config.yaml
init_std_down: 0.00339
beta1: 0.95
beta2: 0.98
batch_tokens: [131072, 262144, 393216]
doc_mask: true
z_loss: 1e-05
Each number is 128 + 24 x the weight over its row's rms, rounded and kept within 0 to 255. Layers, rows and columns count from 0. Numbers have three digits each. The size before them is the row's rms in percent of the matrix's.

# layer 2 attention output (transposed), 512x512, rms 0.168, rows 23-43,86-107,150-171,214-235, columns 0-127
104:116161139137092156158155128175140109111143116130092126151076178117109157138164170124140118130174124133072130127132130170132142132134098141130127105120151126114116125153143153153151131155119125129129109139150124148135122091175157064161129162116102119125157126147073192152104116128123137114154128103110099137143097128126099083179119153109119109107124115121127154116128112119143118095126
105:115146123066112094093095131138142138132103116122110119107139132150102139111171142114158173127093163122128094116108126105126105121157095116100119103163119047159169159132160138117128086113119142132127093132093104172106101159090122158132161166112111145167127146153125122181113111148106148126091098129151082134142123112191113121128118123121182115099118157160116121136138158105154103135178
104:146211139118119067133084127091165134145099162148140130099140113102154136122111118128141113104157092123108115163111128078147099137095135090113110163158159157141135135171118124138107110141133125153127186108079133119124108108123107141120121103121181132105103138148095169097102082094157102124135107159129143094148133133117130095118111129176150128150148109096152101114126137141146115206126
106:167108153105135127135070198108102139113119170107110139117113098083111152117162139159119137144135146135156127138161130121110141110110152129120094117118105125153084115161156132131131099119120123148119159125074131138136087170117110121160174156121142107127102111105118148103140122111118147102162147179121113141072116170137136129187160126125123102154124086127117112147120166135106148106114
104:142174094151135142125132123152161125104065175146133124143134148159111149117112147158149152095139085135137170130140139160079140169117125134159198157158194178111134082142148134149111125113171169124129157171184114092137143139147102111131114107109148076130155139113127172144148108141153117175139139114164115118070147125116104085122125131147087148130067103130124149173140119140120146153121
101:108129134116151106115135162122121107111111109111117129150083128141137184074130128133143182153162124156126099130142140128068158125160140167136128174158147147117108137118106099181155140090095130102078085155113116126166110145134109126120158140138093122166114111121116139151147128142128145118158136133119150128159125177114086130132091146140153140126112101108117107134146141137115128149101
104:138129122112114154104160133142128087099111143111109110103133146115150134112133181143119141123148137124133133125102140103145119109114146091135123146113101148117146083179122115129147134136116133160143180132112104119124159142135132127115108140130121135155121118095085136111149147110140121144122123096114111100085133141111145115153095137150117139127095157179109147155112121105100135140151
101:151103108168153106126175144137111112172122169103183126109130124145101081089112117117173090153108124124112088153106083106107136129123163127139118087120118102148156151145171110116145137163143124151101124125111112139119161071122158134095134131117115165133110152127141171116145138136119127122138099166140104123124179115131115093121143115131124102120140097105137152120079120153085073114138
105:133118178149108116139110101141152130104083091159130153151098117149117162149146149104121099123124158119168088107117134086178145138128141141163118189109123126140133085158140150173124107137161128131103140150169114110101160134127111103126111123130141089179131143106098131161122136121152139134163153126150123141118098109122133139073128175126128136127130131149099123100145130161160127082104
107:131142092154172129076166132128152154156134118102128117132127118173142118124143124133113123092136124128117130137094133116131163129159141121112141119121124125129112139141145115111156181122121117122177144073118105119069127124084155149110105091112110132102167144136132118106087114111151080163112117137169163113123111139140141070101119153119137152114102149155102130122091140168163129146108
112:110170142127140116118143091146107139133090133140109123150132110142149122121072136128144132127148146146123170082097172117120051100108131138095151172140160138094135116114092120129169114145161111112078136124136097161129092136123078112137126140167115187113144132150129150128135120120126145145114165116158147098088154130173138112141141120119157129105084152140111172114125151152117138157151
099:129118183096131118110096091167100104162123108148117158131077152136125116121129148112147072149132136125157137167078113124134091145075151117136133128133139147120091144145130137122095127108187154109146154154116161134161131147116096129120134115103139113142129141129160147112122094128131090158172115065180093117086100110139138108083169136143089097156117117135119177131164143135152141153082
096:122163124159117128158115184150110158161102155138131138100132141065126111163103139152106131110144141166164107122102104123157125135108097130155179162081110110129107143137134123201131184137107089171141134130121163093100095090098103107099142108112164103125151115134140120141104115099146160166131172122177143134130137101118136130114136096105116136113103152147131116178145109102128104090098
100:152193137159069082150118144131120175118120126109096127140187099106104142112130147140177117104142097159150116124150176086190128129152120120123172120135139153110169137078152135143127109139167148135137126150099161109098130141157139093103106141141119111105106155137111105122154146174128127160103106133099102183134136154146091097136130146120106124095129131123118164100142143183174082142175
088:125159136144134146113119128129128080136148117173128139126140132149138152102157113125117136127084095095129149125135109151104143084096135125095098149088131115174107108169106107125141109147166130129093148099110133111095105116122134100135090134100127131154116139090109121157155111096159111109107206139136120103172140132101117112115132105096136151146117103155134109133144100130148155117151
102:094133056127107170107125119112101132098155112135143113119134127118137167108102097175146158110177128146105115132131101145090187128126135165145118161147151145117127141130115114120138137134115109132130099135118136165162104146096162151138151123142144127125167114186108143110131105152096146122140145100110156143116181110128140118152137111090141102147120130129134135162128118131154108085131
101:139148118168108141150102128118162126172125133110099127096130074145161162082120130161136085103113112110110085117104102136105181127126111107100123126114103129178142168140121133133095123114148103184166107117153097134121111150123134147085109097133172119172122149133129136124140152117134085110141152123112139175096140117170108118145099103068128093137155132147175114115092126103114127061119
106:126130132160077118098121142088174149120120112101141157103138130148092136133129101130146086089133133135096133106125127137134180132129145179173130126177198096125181131125142119108104131146127088149118139113135103143130141150177132127143165110123180120110110145098131123131105128162134135173120132130143135128111159123173119124130136118103127110154142082135182081095146112109114132110077
104:110114128116131111115120108117083090142122094093175135132128132108131156131167141142090134137100112135061167115120161153064114113133117119113171175136129090105101191129163120149149137131122138098123113096115091140127161121136158164102137108111127110116127160148159149141112118131144099137126106155121085132159106130153156075147112116090146117104152087132122086140128137173135146128103
106:135166135116153116140138115114145105119143136151112105096125112161155120108156130109146129126118102150108110135161124167119155119128144062108108086125105141138090096130157153141161138106147102149146131115149145171130158145091102124117149122169143118116126140112154134149109140135126089107130135195107115122170129115122123096133114142151130114129107161189118143147107149115128104163108
102:128097103090140146146104124111093129140134148133094136145129111110102119149115115113155106105110119112091160130104069123149146119111131154188111074162156088150193130120062144101134136100136111111132124119146132149159127107155105117101129129127129093107147110111136163128132159139113122109144157114123130121153112118168128169116122107089169125129118146137158110161120146110146144143125
092:079124107139109180099116118112100105168147112081102124133095114129140107144131071120124131116137126116164148157088102155136133090136126116129122076137084113159152147098147125119134107160123129127142154137133147165102118146110191121112098104152119130161124113135125126140110141153108160164124140119143095119161143144122078151145120105123121161101199132151139157112105084119180134160124
085:130146134135141122094160148109101156136145131136104107102139122127113149138139136128159123117105106073162131189159169080164097113142153110120182147152103107159150138092104151104143156104105096142112113145164118170110128102126114153119138115084134128152134150088123141109127108126108102133144121162114134141110078127164113165123104141116172115094109143144122072153109119165110121139058
089:083180127160133142132147118109149136142145144158091102120092115113139099137092136138128087121143114102134105151106156129119138188147157129116088141120129147144119119143155155128139120134133145141154113139111120146126158124171122100119068103117136128140150126117156151102144103112166128109111170124112183115117131102144133090098106120143152144141169118162115096097115151132119122107134
088:172126124151130138165152125156124137107126106132144096136134159156076122148128126108098124121137131175135102114162164148116105074106143152114140115130137122094130116098136142134173137145161119059122125139158091156105129133139123165107129165145103149160119160125156068132136147155107127158135163106125111173137110126122133090122142098122100098098132150121095144181112152102111124112132
089:103162073116130113153091103126121118161142144120128189137159128135122114103102125134159152117148140112095150122169130149161144122146147126101145150141149120154126107108149115136114125129125107099154157135105159082095106149184109081083101163133123124156100112126146177114133125079139096150101106085122125133176128079124116130141172140132132145130131101122138142132105155114093128124110
089:119095159128118123151141137135127135116113094145145142127085097114106165118143106133125142129107196099119143110153137116133146119101151083104139130122095169140131181081094112138143110128154096129149076145131158088114130133145123083136147094164092132162147100139138117105071134124121150088096130160110147107147111138134109155168142117136134088147096139130167114104108119145115153098122
087:127176138140157132133132121105106137143108153125130163121108129151089098120189094097149142113116158115136113119107149111106126143118103155172123143109123118115127106187171168153096154143138115164129135127084121114100108134158140115121153143152155138106110162141087092146133104114136103107207074134168127097128120082109147081110129128157107134155130147146161165116145119132117108119131
086:154120108149154134179117137166116151169197138178135094126165129108136156089163144088167151170103130144166100092179157118122110142136114163127109102150138133124149105116140103125117145170139155082098138081123147084144142134130150100095121134123147089130141125122114100101122107149138098091143120119115146151167165145172110133139171124146090079098114084132087096148130093100115111100143
085:110118100081136102101136152117163076176128123160102116139158144149103155141104126152156154134109135135131133130130110120095114104177159101120151143152098118131081142147101124120139144115128153131163119127155130155061117157131128151098179100170123104178102122133102093129122108132131122154144108119092124116114113173146132160135116096125181107135145128131108144118126121112171113119126
080:151114129121129141110146094117111136125098098085120104137113126148144131100151108141094141159105121163125112138120136150113132138135089105174083132159104140126124137150111112077119138128095134119201142146146142123153127136152162114138135107129132131138152179134143129131113093107128092127103127114126105127139133139121111156135119126174123101128130112119127134148131183078167112146158
090:111134141121131141114131124139134107118109145133121158122119143159146120126117163106124148091124100176128122139095157092135128146098131153133138104106115135139172114174134151118133123122129110127112116138134148105143095166151128122092113157141132138150140133123145192121131166139136141148100170098117139133123152158076093139138127110162150141141147101139149084139134110126085143113148
086:107156124120139138134118138130159106141110110133123147085140140112138088144133089133164129136148140057082164134139145149112141166144094070162103084096135155126099191106154144137140086121055127114148118105086102104104130135108122145145177115127140095115129109110133115136095132153125145125123072167087157130128130082122177121124132131151138159131135151107141100136120144140177127072144
088:172162098148106109147127147102110115099111134153106108133112175124124142163131170124151152153129125105157107117125143120142124168124111165112073124155139084154127171116148134123115147139113106124143096127126119132138124080096170146168157140135150127107139129131086120130136140080110121100092154170106157116159186129131140113153148134130091106164103144137149100147111152155175111110122
088:113097118115154116081137123141135080128177123150139125094097108137078122091123119137077097104154092131103130158155119146126139111114119116099159154162161101154150126073103130085095164134085124108108174142153114135145116118172130099155078155126102145124121141097118142141115126115151100121134115127131158156161104092094158144136123097115149148104159088115103144153139145137093176116136
088:138127100102126126100118100124124120110123148118109100144118105092162126113145154145120120119122119123156084114123126119062100139130143120112083129071155075110120167148105157136090131105106168138096137099147102140141114105115091131158125111145150114161147139100067143159073122102109109138158142171110159108144121107109146140075106096131168119131122150101130120143104141113107105055094
097:135106140102147158090136104138141165138180149119126159136135106130097178153132106117145109105136145163155084108121117109116101140137146085126123121116156157135193152094123153142120135118117128090172155129138131155146091099131113172091089116105123161104103132090107203131073125134142134136128105148115108128113156135168143195097094132177136125119104132089139143137139114110115114104125
082:110127112102116120141138146109138073145117120133104128131107174129133102115150139140117138135108134139133110078088103131121167133093160111118169137104109144101125125110122130126081133076158136157121152088106169092090081136121108117116108135121157113131124147152155133140144157105093127137143147146151120131130070147102106159138119144129136135144121145156132141118132148168108117082124
085:075108142110157117150123158137116133118129154189122135141143180081109113091099160102141108167125160122113124159116141068134145115140102078114105122126130149151133096073079169135131115121113109110083118117128150128114102129147165142131175087138115106096108111134096130093130151096138100121142124136166147159139177139105154108132148127121140143093141136103136124124116103175161156159141
085:148077127146140134106132114134144101130121119157092113104118085127106156110153131146141126118086083137114164162117099140109171114099104116080153101134088101130116137131101138143124132098112102131152160194120185140131113138112118119118166144133126118113150144122141109118134138146120087098155078119116129168166150108136119117143147139131106129117132124116117143100118155113124143152115
084:100122122133105135079079166116131129149119196134138144148110094135144176106125103154131112126098108130203114126122131096107100114106140120159131102139142144132144139133196164112118119191141129111080153129178123074060135158121086134142092138128129145193124110114154157085120130138146132144136112118111137118145110140093157114163174119141157129153114127130087143117132136078145098190120
084:134122120146122149151099154139144168146129128136112177144113133155133131124126106137153139106138144132099140132105123120155068133109135102158137144119104119120113154107112141158128104144115131113105170121110109118088154081126093191124131164123122140149151133091134123114176152137104134163093105109104108139147119089112128073110107123112149156160122093134168100132135155112111121118119
079:106089120136120063108110099093183114131160132126147103117121139159103093130103111079110160155141113113110101095118143116128069172128144110119170110077134152135143133113133151175142117117122129113158142162116102078162136158154128165142109099141124182118112124105149124118151159139130147155118152142110118144105105156148122130149103136084151139132136104116136135121076122120123106112154
104:130112150130137114066074163124166136155142149167143130155109140111107137153109123133071130134108106119096132109165159159102146124110149151186099133127142111134105112140149115168167117130123094098106122129079135103125108114150158132100143146073095132129157106112145158123100124151145128156148114179107131125124097119125143144103149173122172171125160109097154133091112133096105107105138
106:150114121144162150124120107113087121170083099153152115102169106125083112136132102123154116108109125155196137136149101119138134107133137115069109136138090119116092103134154063090111115119128177127118091150142095134085130145091129180118160106155099143151111153135091092138142104127128112174079101181144127105130171159119114127121104104134101082151148113138126097132086148152136121123144
101:086133121142148145147123156139063134096164121087132093092144139138183161182136088134117116101147078139138133121131141113108113146133107094121163101101126130127105157101160109125135129122091084142118119161188112108127161159122136097114109099153093139118106141118142113113154120147146112171124112159092128152137160122107155125125067138132178118164138128112132138118131120115144140141101
106:128092127114131108119138110149135122158106154121038187115111096157131154123128150105101152171117175140119136115127116102101107103154109101132159130088120118121160081138134129063102119112121123158114176161120110121143122140165148097143107178139104139158134078106139149101097148110161156122160136117123107109126157165107122134131137144149130155137133130154147094139158125118087145105124
106:161098125200100121155087150134161150076111100114176116111144158161124142144134114129107161148085136102110126155113108105130132100102107115129137115146125099110135166141114109154103132141086160106130145116134070153146129077129167118131108087159092163159118115149126071131158139133131130124074138106159100097136146140105123130116110135151117141098124133137182107153173067094136144158160
102:145064137161151132145117087146120087114153109135112123127106108132129055153126132080118127199115149120121155116124175108163130129107109154136128177142119100147133126128124076147110088169072106155112150107155134139132088129141184107109146173124098180129118141150129098156085144144123148127149106089105132141117118133139124143144109157094095123132172092130123135102115125129101109096153
104:149109138094083142141127122123159126167147125171095102121121123114159084135126131102113107142077144136126146136081151149178088117139097085117088138110176149117122119155173079123141148161152159137116135166102110140114151089152155125128156161098143110103163130118150140109087154136088113126158151132167123134144105123125147086159148110140124125147098179128084100141134102122089149144146
105:079141120165120100101107122130134129163122109114125120092105114151115106140142092132136137094113135116108111101172101127122140157104161113109117116162096105149111118118138120148071133122143080134117077151101129135115116129076125165131128098164130135128107120160144152174135144150126134142144121169182164090144161137133164131089134165138097156093117109151161094114059156129134152158134
108:122161156098104154129122062129091170105110123136138138101121115114122149104145116107059164128183160121108141103136156159101129150123130128147120146167130137120132100141075098155130137138096120121145132107126192122168109183084142145134124150077134118118148102144076107128102106124150099123124106116160088128124105167136169127083139166140090141125108123130109106157117155137127168126165
115:101105147138148111180141169142142136107128109122143127150133201136129140112081129133120146116145108131117146152160129084091135137143137150104106056132120113127107188117140143134108149115127112128136143128119107135165117093137170193088090118133179123143116124160162087105135135153105160062103167195076125128132160128111113108141132103125119088144130112091143120129156106108116137138072
103:161136122099104102155119137148122149105138121157127126121147158085082127139145184146143136176104102129125094165148099133100118112104131125081135158135107139118118155137103165133077100121106142103117107138085109156181178131149092114132148142120159132124123112111070149113172117118120123117107167154124158130093176131158126141116092091101123081122165116152156189090151098094146099145130
102:108069129077140096166122186118117111141148122079077127112091161092088151096136158154138105143138111176171109139131101126115131122153113122106113139139106155162135128153141106129119121136124150160160099157112151116122137123155161142123132108127161118147124100141140099162194135137147114148138123163148125107163128139121112140122118127134114144159116186127136168162163118131107083104110
099:154164093132156172123095166171101145119124124082155129080136132125153172162097129146080098104157097142104105124160140109095143093137134111111128121098130111143109110147127132117150084156092135177133109125099141139153119159119151124111113110139129170168146094150104129132134151127140145130129130149096103118125146134132144183137121135108112159090138152109134120148125146128130115084175
110:103136104086115147136121130140110165126092133144136113172083159150135113108164117124132120144110124112135172105113125101160186123138167132083103109146145152113126071153108125099105141099124131116104149095107121165195116133142147121152121149149119145125094125112108148041112137143088126148128142154111077083127155181112110134121106125142140088162092142095150174104113097146145110119163
103:076129130162125140120178179097149074093145130102118124107131081168149119133166115119088181169128146113119185124114126135144109113110126125086147108158099076154105144136111120126141148101109075112133132102154112109092130131138103136135116154127177097121145123112148151105151125110142092117103132092126111095121128154114121167150124115077163164139154103144175109132160112114118143103117
106:150138089139186125155115122119145107114121146132138090147118128126157113067154154159149101144081128128123095155096103114123116155117085161132133132197121091113141119119152116108111144141090109131124122141109113165123142106146101122138139119129110169129131140118121117128178159109088143111151134101140145137128141131141119129141125162119150119134124148133121161103128114091131078102103
103:090083185133164144078160151104092093147120124131151086121115121138135150159124149094097110180146147116135142113107157115152099086121142124141131107133122094107153104135090125133127123114124169127147144130119074130122151105123116164110162143124101161136109116092120116190115111123172115154129093139146119125115080113163146093155116072122105111154107144121114130122125113111124157143151
101:092093097155108102140119116119128132153114145127137086124149123097065093132110097089092141169139133161126122112145110140113144133120156143159136103136105103110172132112115172178125097133128148059126106121115128117148150096154075140137163206122110149092145125114137116135161129140099136149081128124165107103119135126140120149146141113146113129092204100103126133103111120073146114161102
109:133121149114113163172127154124117140118130133132109092129136137116138111131123163159108133143138135112146090134156086114149093123102095070098122154099115180100095132131102143137123143133121115090154141122123150100121084085121082149103137131158122112156137109152119121113117095117113173096147176119149107125119157127083121157150151130087123126109081148147087138172138115125124126118186
106:125154103148133178129106185146136140132126088154105083141159167146124152105104139108135140112137120119100118150141110163165121179128078158105099150138123175175133109142127088134096165117135110130123151098107119155122115159111111091075153130132103164155188108115084083129084096129102111117179145113127145119154169149122101166108114111123117134133105108133119083119141134114134137145170
111:130149116137107098100119171155117199124084118132155126155112116133130127158153130142103154115135139155165102110085131109119117141153138171090129123161099106095122128108058100082110157150126153112089150111130101088133112107135124148133100119125151165140158132205156120082136112128106141129133139140146123106114098135126127144142116127153110108125159127150137085121128095111113166119094
100:131133110194147149133145088117126127124125121113144141097121111137147129130184121141097126118116169145130123137134118155104106125159124135127151141120133109127061131148128144142122085125093113119119154094118129171109135105116158176127139122128094150149140144148122148151130154094134102146091100118153092182088188157087127112114136124117098139080130118147140139107118150130069163105161
102:152118144147118141160143136164084109135100130148104137128138129102113186125116114166085120139144134140109155129129141118101130149085145138106140133145152117144112181144091123077101172159102111179113173106133129118098125139137132093153101157123126073099104152106111101100139147142137107143118160152160133120104131126112142155131121130106142088140090146157132136087142116126098125140155
106:179162125151112125135118093141112135133112139137139155169120158126162124185131082136142100119111133190101066117138118120095100119131088096135140109152130166154115142109102100137134116087102097119165139092105173136128132147149108109113126145119177116083113100108172102145111127111174110147136138130127131141141154110128140148147120110157128158151130090070157140125105132086121134127110
097:089104128163130116115109143124136134123116139100155138115119103135135138085106153106100150122113124147131104081100112129164109111089099144132132115097110188074134097094097122154119091137123141131089147142141145112124129123141141156102146126151129101076144151114126121114122156145066116152148146068126125106136110125122114133108165124109081144127142098130155150107108137098066127129132
098:143101181130106141130114129171150095119105107079122118130136088134095156089131157135072124117123144112139095120119159117115112136116151106133129053167104116172133108129126139130109121126140127117091120172132144150152131166110139116125141078114133124137149146133122131106102131131148129099143108175132152123127095160110157103124102131089133135117127141113097144151144123093113089100138
100:112130115123121139079186131128106136126111088126124132128134102118187110156085082074156095148147145135098152147085140110103130095109096123167162160138119113131089063109122096103114144158144114116111144127183125144118136108092119173110146081116138095098125110150168134181159135158147110134123146130146122114100141147156150148154083118117123160158157185126147125072118141107154097161148
094:129124142118141148118144156109150152124122140113140118137169147105132135080108114158151082098154100142136148118140112122146150119166118179139068144123072168111141138125098133118148127115161138098118100104126133179143120127143112117076145119161147091114122136175190096119134100120125110127119116136160123148122120161094136103139117133107112105135162112142135103125095144103099168082147
101:097133109150151132161145113118161157138145112093166132138160160147125110143093149099128099089137106119121145091135119132130120125153094127113125109157099111104131142103111125111155117095112134087170092127103146148189141142094130135118123142105093137129096139142101147123137127129141114116152121129101128130092106096164144145125137100116115126103122124105145090159104079121141094114130
104:114135162125150124071118109100161097100133094138139142157124106170118118125136081125130135117159129139117171131121135109150107132121108149123125093142160141145142153160122172095132120119142118111147101146131158157146114159154133138175112157112092103136126185091131160154131128148136122112160120162169113129162111122116096102137106107099154143111170121129121187131125176126174092135155
101:126152118147138152156112132129140145115145162122082115128138173113148158151133138103138068096136107119168132104128104144121139118116094136131137187138121139105134159079136146095145113137111142113155151104161132133148100123128092166182121153124142126116105146152140102113131145111106105108121144098131128143158118105148089125139125135167112138153098138123112124099173076120096144107155
097:110110085101091121140141150146132068131172168130145116144128156110134119141138158132112130152121085057145158136146115115128131132099143116079115114113179129172112111094144109135145083131150143139153134141068140156115100122112103171159105110155092097152093060076138164105148153144116108141123116128147120129135189153177156147104112124126097152119093160097155111115103127139153149127094
098:116116112150136126125128115108078119151136156147136134148153118129096131144106108144058094154155151105115114124170098131100117076139151094131119128118151145136158124108119129145135120134126136108115133130142173121150174172155107113105116138129112114106081134147125127109175103137125160141119147124138127150127078101076139149115135112183155128167100139083115135143121146153104144109168
095:098144102094080111119126134104129137147125144099100159155183140130128140150113138079126132119111113124099117139148170181136126145120150137121117107131141121110144089140142118124159151099123133093128116191130121139148096162112159160099124139110128151161123115104164099116117174185112143174119101116121132146128100130125103117108096157137149146142114111106118128144140104120121107168120
109:094124116133119141185165135101162156129153179167141088157106103104121154101143107154131121109155159150104150140175163138149127179128140132163156163117184145105124137131157128152100096112135120127138139148167108149105141107112136138149151143104132131131120157107121108142108117161127124134147135118163166121134127136097097161118141140175163149089115138100111089104127122144114115102122
103:152092083121123146108131142168113087103144146117116152143154141102156153148128160122159100140096152112136135105094149097112124111104173117120112082118164152152137146121145135096139125136158162099085111174131149133105124159106124120154173110113104106101142216166146121139136154125115132075135122068088118163135115138138097117106144148150131103148109137161087103140142136078135118137127
099:109110147125133148147155131149127142121117161133123152161112122109120156142165128096108158130122141110120079117087132103126123177130140154118112138116152109149092147147143084140102149147100151163166142115111109162113146149147088146111130129105114130114134094106152145110133117159072170141181134088150140127157163106164120145099159120162112136143162113136139113146115127128134146103114
098:129135159108129114124128163140095143145101128168099124102112084143107100110110135120148140146130120112193135104172133123141101141130117078135124093170162194100080159148106137107144125103107115154118159142129109099131167145186177147123137158133107094173109131142161181106161095154138127135129096163150141131133050110130135100115104120140170131144130122106099115105101156102122151137129
106:161127144125110119153108135143109105117111174150108111125104113131116116128130141139131109126106116140152164162143067107171082158118101137116115118108102178143117163091158157181148084097117131120152119194146091110161153121104149159156137088112106113089117127113103140106136118161120102138083159118126109131138131156107129093091168116130135191114133120133097121136100125117156132109133
101:149102165153150171135119117099125133149099067114093128127163124128091199125114125140137126126150080097119136127151085140132109113140119108159105165132146083118097118104121078102123128146157175139124161145116142122141111140106101179096130089131111086140161130076146134106107087131146126136176100140130133099152117180126151135119122107154134110137087126139100122137163117106128110156118
099:108131140111160108142134134100100133136125161164152139135117135138101132126129108119127095148138089124156069137126145166088137175129188105124158101133148150081111105126119163140112135110150166124085148094150093098102125108146146091159134132111114166107100124136095163096142156134185126111158130147119138098095148110098128113136127150156145129124149118165122150126108118116096128115138
105:127107125159148185147186082129115144089174105121093094100141133124076118139121165122161158138128145114107085168090062099180142144114123127146118123110113120105096127098093163144140126097132110127175143134108131174150093159137123088133139096122137104142090115137143076078149111140110136118153147146151111146102146148126094149142116139132111175136123192154180144146114116087140123126116
098:106128136100130089093118127090140127095139093122153173128165118125159143149112143130170102103122102111126127116154103119170106094131063127138173100130171107103140147141167153168100128106100129093133121122111087113127133182136147116141136123147152147118060127080102167143133117105172142121122110130161119160075121151068159107120140142115141115102133148139133157108098116146140149104124
108:150150136134107136118126183165104159140163118142145155131143103127114189139103099154088135145125126121110108173137177142124159126085114077116155120089129189140159126161151090107133111117137122177137134083154109082145100143143134105140106123142157144123158144184130104175122125123082118103109082132088104106115123110116142159134142186126103124129153174109130113119167137118095120099083
# layer 2 attention value, 128x512, rms 0.142, rows 23-44, columns 0-127
099:086120127147108084102140145152126126098119101136123121162134119115130143116112130124102145125152108142124175135090152100093104143150122132126128105150143101110163148127113143160081127120126165157113135126125187106153106141159104109115117129108131160115093080111162152138156124135144125117097142172080148115130144164135137139136130105138129138145145160119162125128136154092109169110114
096:117110128188150160115096156117110135169130173101131151137183131170111086128092158117140165126121138116158152139160156132128131136118122121123131118111094115122158125105153174130128139151128127157103155129108152095131136133144146114102129147102173134114144114120103149079114090092113111131128121154096122139097092136133066109113102152113177119120094115164142116107116073125121135150087
109:095132128100119149176124139109087117077156152149176076124123129183123133101125111138124112149098145096140146133100119126149137092122095134114146147107136112160150154115134131111118130091128152101121059124130122142118144137133100138132139156147111104117131105142120114146137153128107160099076110109158142100125103106162118187083202093122145152114168149149102143153147103117149137131137
097:095148169136124136126165118138161096173136135131166127154152156120156109123077158111131151096107140130175127109124106092137116145153108122157135127056161171094148106136139103180098117136117103101096158130121186138126116113119127109095095114123102157149121138121079117181117181139126133133153117139141099101172089132158133148092110174167146141079100107144136121086123172140126093106137
103:119100132136107098112186101140153158149090110079110135144137116163130134101163110103134126098114143127171125161137076103143144157149166129096106150164105113103096123087122145155154110097144088126115123105117112132204133143088139131163123122127140131114135105139122126140129119150122113123117119110147116123183180152127142106109136126111078093113125114154152144083105184096114058082124
101:109119115137159118186147147163114148140101095182113126098139143171131112142081119164118121102154153101115148115161141114113135132071160135095104137123093116108124147088109147109119127104175147144133151117136159131143137119151115119108094150134154110130150168158132139112158092152148096145179115167111105162140135124136162151093124138129187152146185122138153145105092116146140107120124
099:123134150102140110154125137150097133194096136136134130200102157144122136105137143099140129167097103075127109170131134155085102154111119154157119133156158130112135126136091140106155129097175169112097138101128152112160178104155125106160115124135115082132149166064109148138129089174152110137097125084091115172133104133122115125187156102129121086147125163086128098111127112116138099138141
095:092163135093134113118118101140139111210140150129128075128115160134129134177177141153120125120100116153148134147118115099115131141130092136104122120146154135143113081141152153099091115089153154121134109132101129149104120100127166145131150105134113144142154126145117166099094075119110142107089170097095105155134146123142112096153147146138142122095162188142125154088130151089147088153114
097:140117116132166190054110080145050156181170080116104092089127073083155143112110135127140108160119166099146110144158122174101106098194128136121158149188145152138137135103124137114109133127169131114146121129117144139109144152139145137135128114139102151099169140153106126104181120105131166121164087119148087141136103127151141077116125136146152150092136112128132140137155126121127162191158
095:094137110162117156112114114132133082119129129135128133148146111135148127108149124090091117165138152164114193112163117145131091143113102118190129126126186096121123097143148141159108110134143097135126127147135152107145132106097097136153155129129135149110136068143091121131158154152099125136118072120110077143153132100112099148133150092123136113148148120078165110133146096112110174101127
092:138150157115128125148128104062139099133165090102136128159099145158078134177118118081133143139143153134138143164181139132121127167115097120164110095116133146159142158125134133144155142116151119143149185124128185127120091124141150113149124101127164099135132144156149091130104112144130132120140081110081133114174138175154153146119105158137098093158072135169139131137070151142153096125110
097:171159151130153129172181167110130196128181135114136115109158116129096114107159137105143143111130141097129114156135132105154146183157120139148089149154130111087148148079136138127134107088123151138088105163157146111138139129129102141085072124123115080139140172145155149137140164139160126119107132209116127170139107129117116117179167133095124168177133148146073130130095103154119054156128
095:100136113120155106124178104108103095161145120105142147102114122169160142160135100157114113150131120129137126127153136138112116108138177135111106120111111127103123131068124146122106149179129135109129104119155140148164125108125102125114112108132095134151142087161158131104124104099145100125158106126110140135182071146132183100116093120120091137127169153084109157088131138142125152138163
102:140095112118130134136104102151123166142099189128100150122115118134107129149143149169149107113121117114149121159154126113143138152148123140115125070123135124108137134157105149148135102156150168149079096107148098101116149152101135150140098117130126167104135147104139155160158119144132154125139129151127138140117140116137137143075139104128104122160104146175166127129137102117135109124133
102:106093130116122169134130125153116126121127138112141125109141145121149127126096102127137175112177103173137158126143195149125138169155147117171129113138129160151124166084129132112131131106116128154136144169167147126093125109092156156105081144145125107141128091118123102114139093183083175140141146116120145136173116115116139165144093143141073106072088153132121148141134122159119110129124
098:171107109115138178081121119150146129189125111119097143103114141167140117131113139129119148113122143108139109128141160120117114146109117095112182130116093138129093110102153156134137116149161120124154077133132163095096157139132153178149125147127157186135110130147171093145155123124137152102134129109133138128120107116100112145147108096112125114134124145140174140207137117126117136142131
096:134168128102150124088127187106120150139098148160134123135122153118147126057140131091105142092074153145140132162124093116148111136108122122104128105128160118151136109143132091100171144165137142121124103150128122111094154131115121126147136140112074144117138125153164125095103071111083129127124137145109107138088150103088141089091138200112143142145111167134123133099118131145137110167142
097:134173126110166133142085142140086124123154128116107087101108128118092131154146151049143134197119157156148105105105140137158149145160122118092114103154110094106118109068143132143145088128129113148151165139096146130155125105115130099118155151132057135101125100146118140124158123151105111109163107082118102111155106144131128139121127115146153103084168155149120126103142138125144077162108
094:161132175108143160124112110149137151129153139154104166136126137122153130156107112174144117133121147170123130145086121138120157134106130136120169126147154152168125098173190112146144150146117156172136132116110121113116082104128121136127122150120108177094104110103168155127144108145190142122106122150132162144137099104107139136121116128131153126083154170157159106147098154103144088131110
097:088106136149119152118098150149084124127107121126141099099128136098174111134094129118138160137159124117126146115113100143152129139106108152149122119163162148173135134154166162079099131131108135108120164103115169066106133098141136084111145149149128174110112166058103146122128123127106140126140159091176140126120122141112127141080166144134135163176140092127107093143117148132122158099141
096:100108103104090147141146093125152115113136126116122129144137138155150132166169140144099158153128114138106121114144153104111143113140123129143116117069079131161132100119109108122112149122147105143153130146122092115093105113157132106173138114096139176113123086118097155079114145115112130150154154113154124139155137170144162131154140156086165114116166141121118130118138089108122134092101
096:160154125138178122133140112149124103133167097102116131132091092196108091167157102139161102115105124111134120166109137164142131172094148102114107126122089138121171126168163105110133092141103119070164133126103113133109076170165135152150079118120118152149146142174119088118163122150135131132110109068129136199129110122152155154163111141120158135127144144115113177149143121127125081168143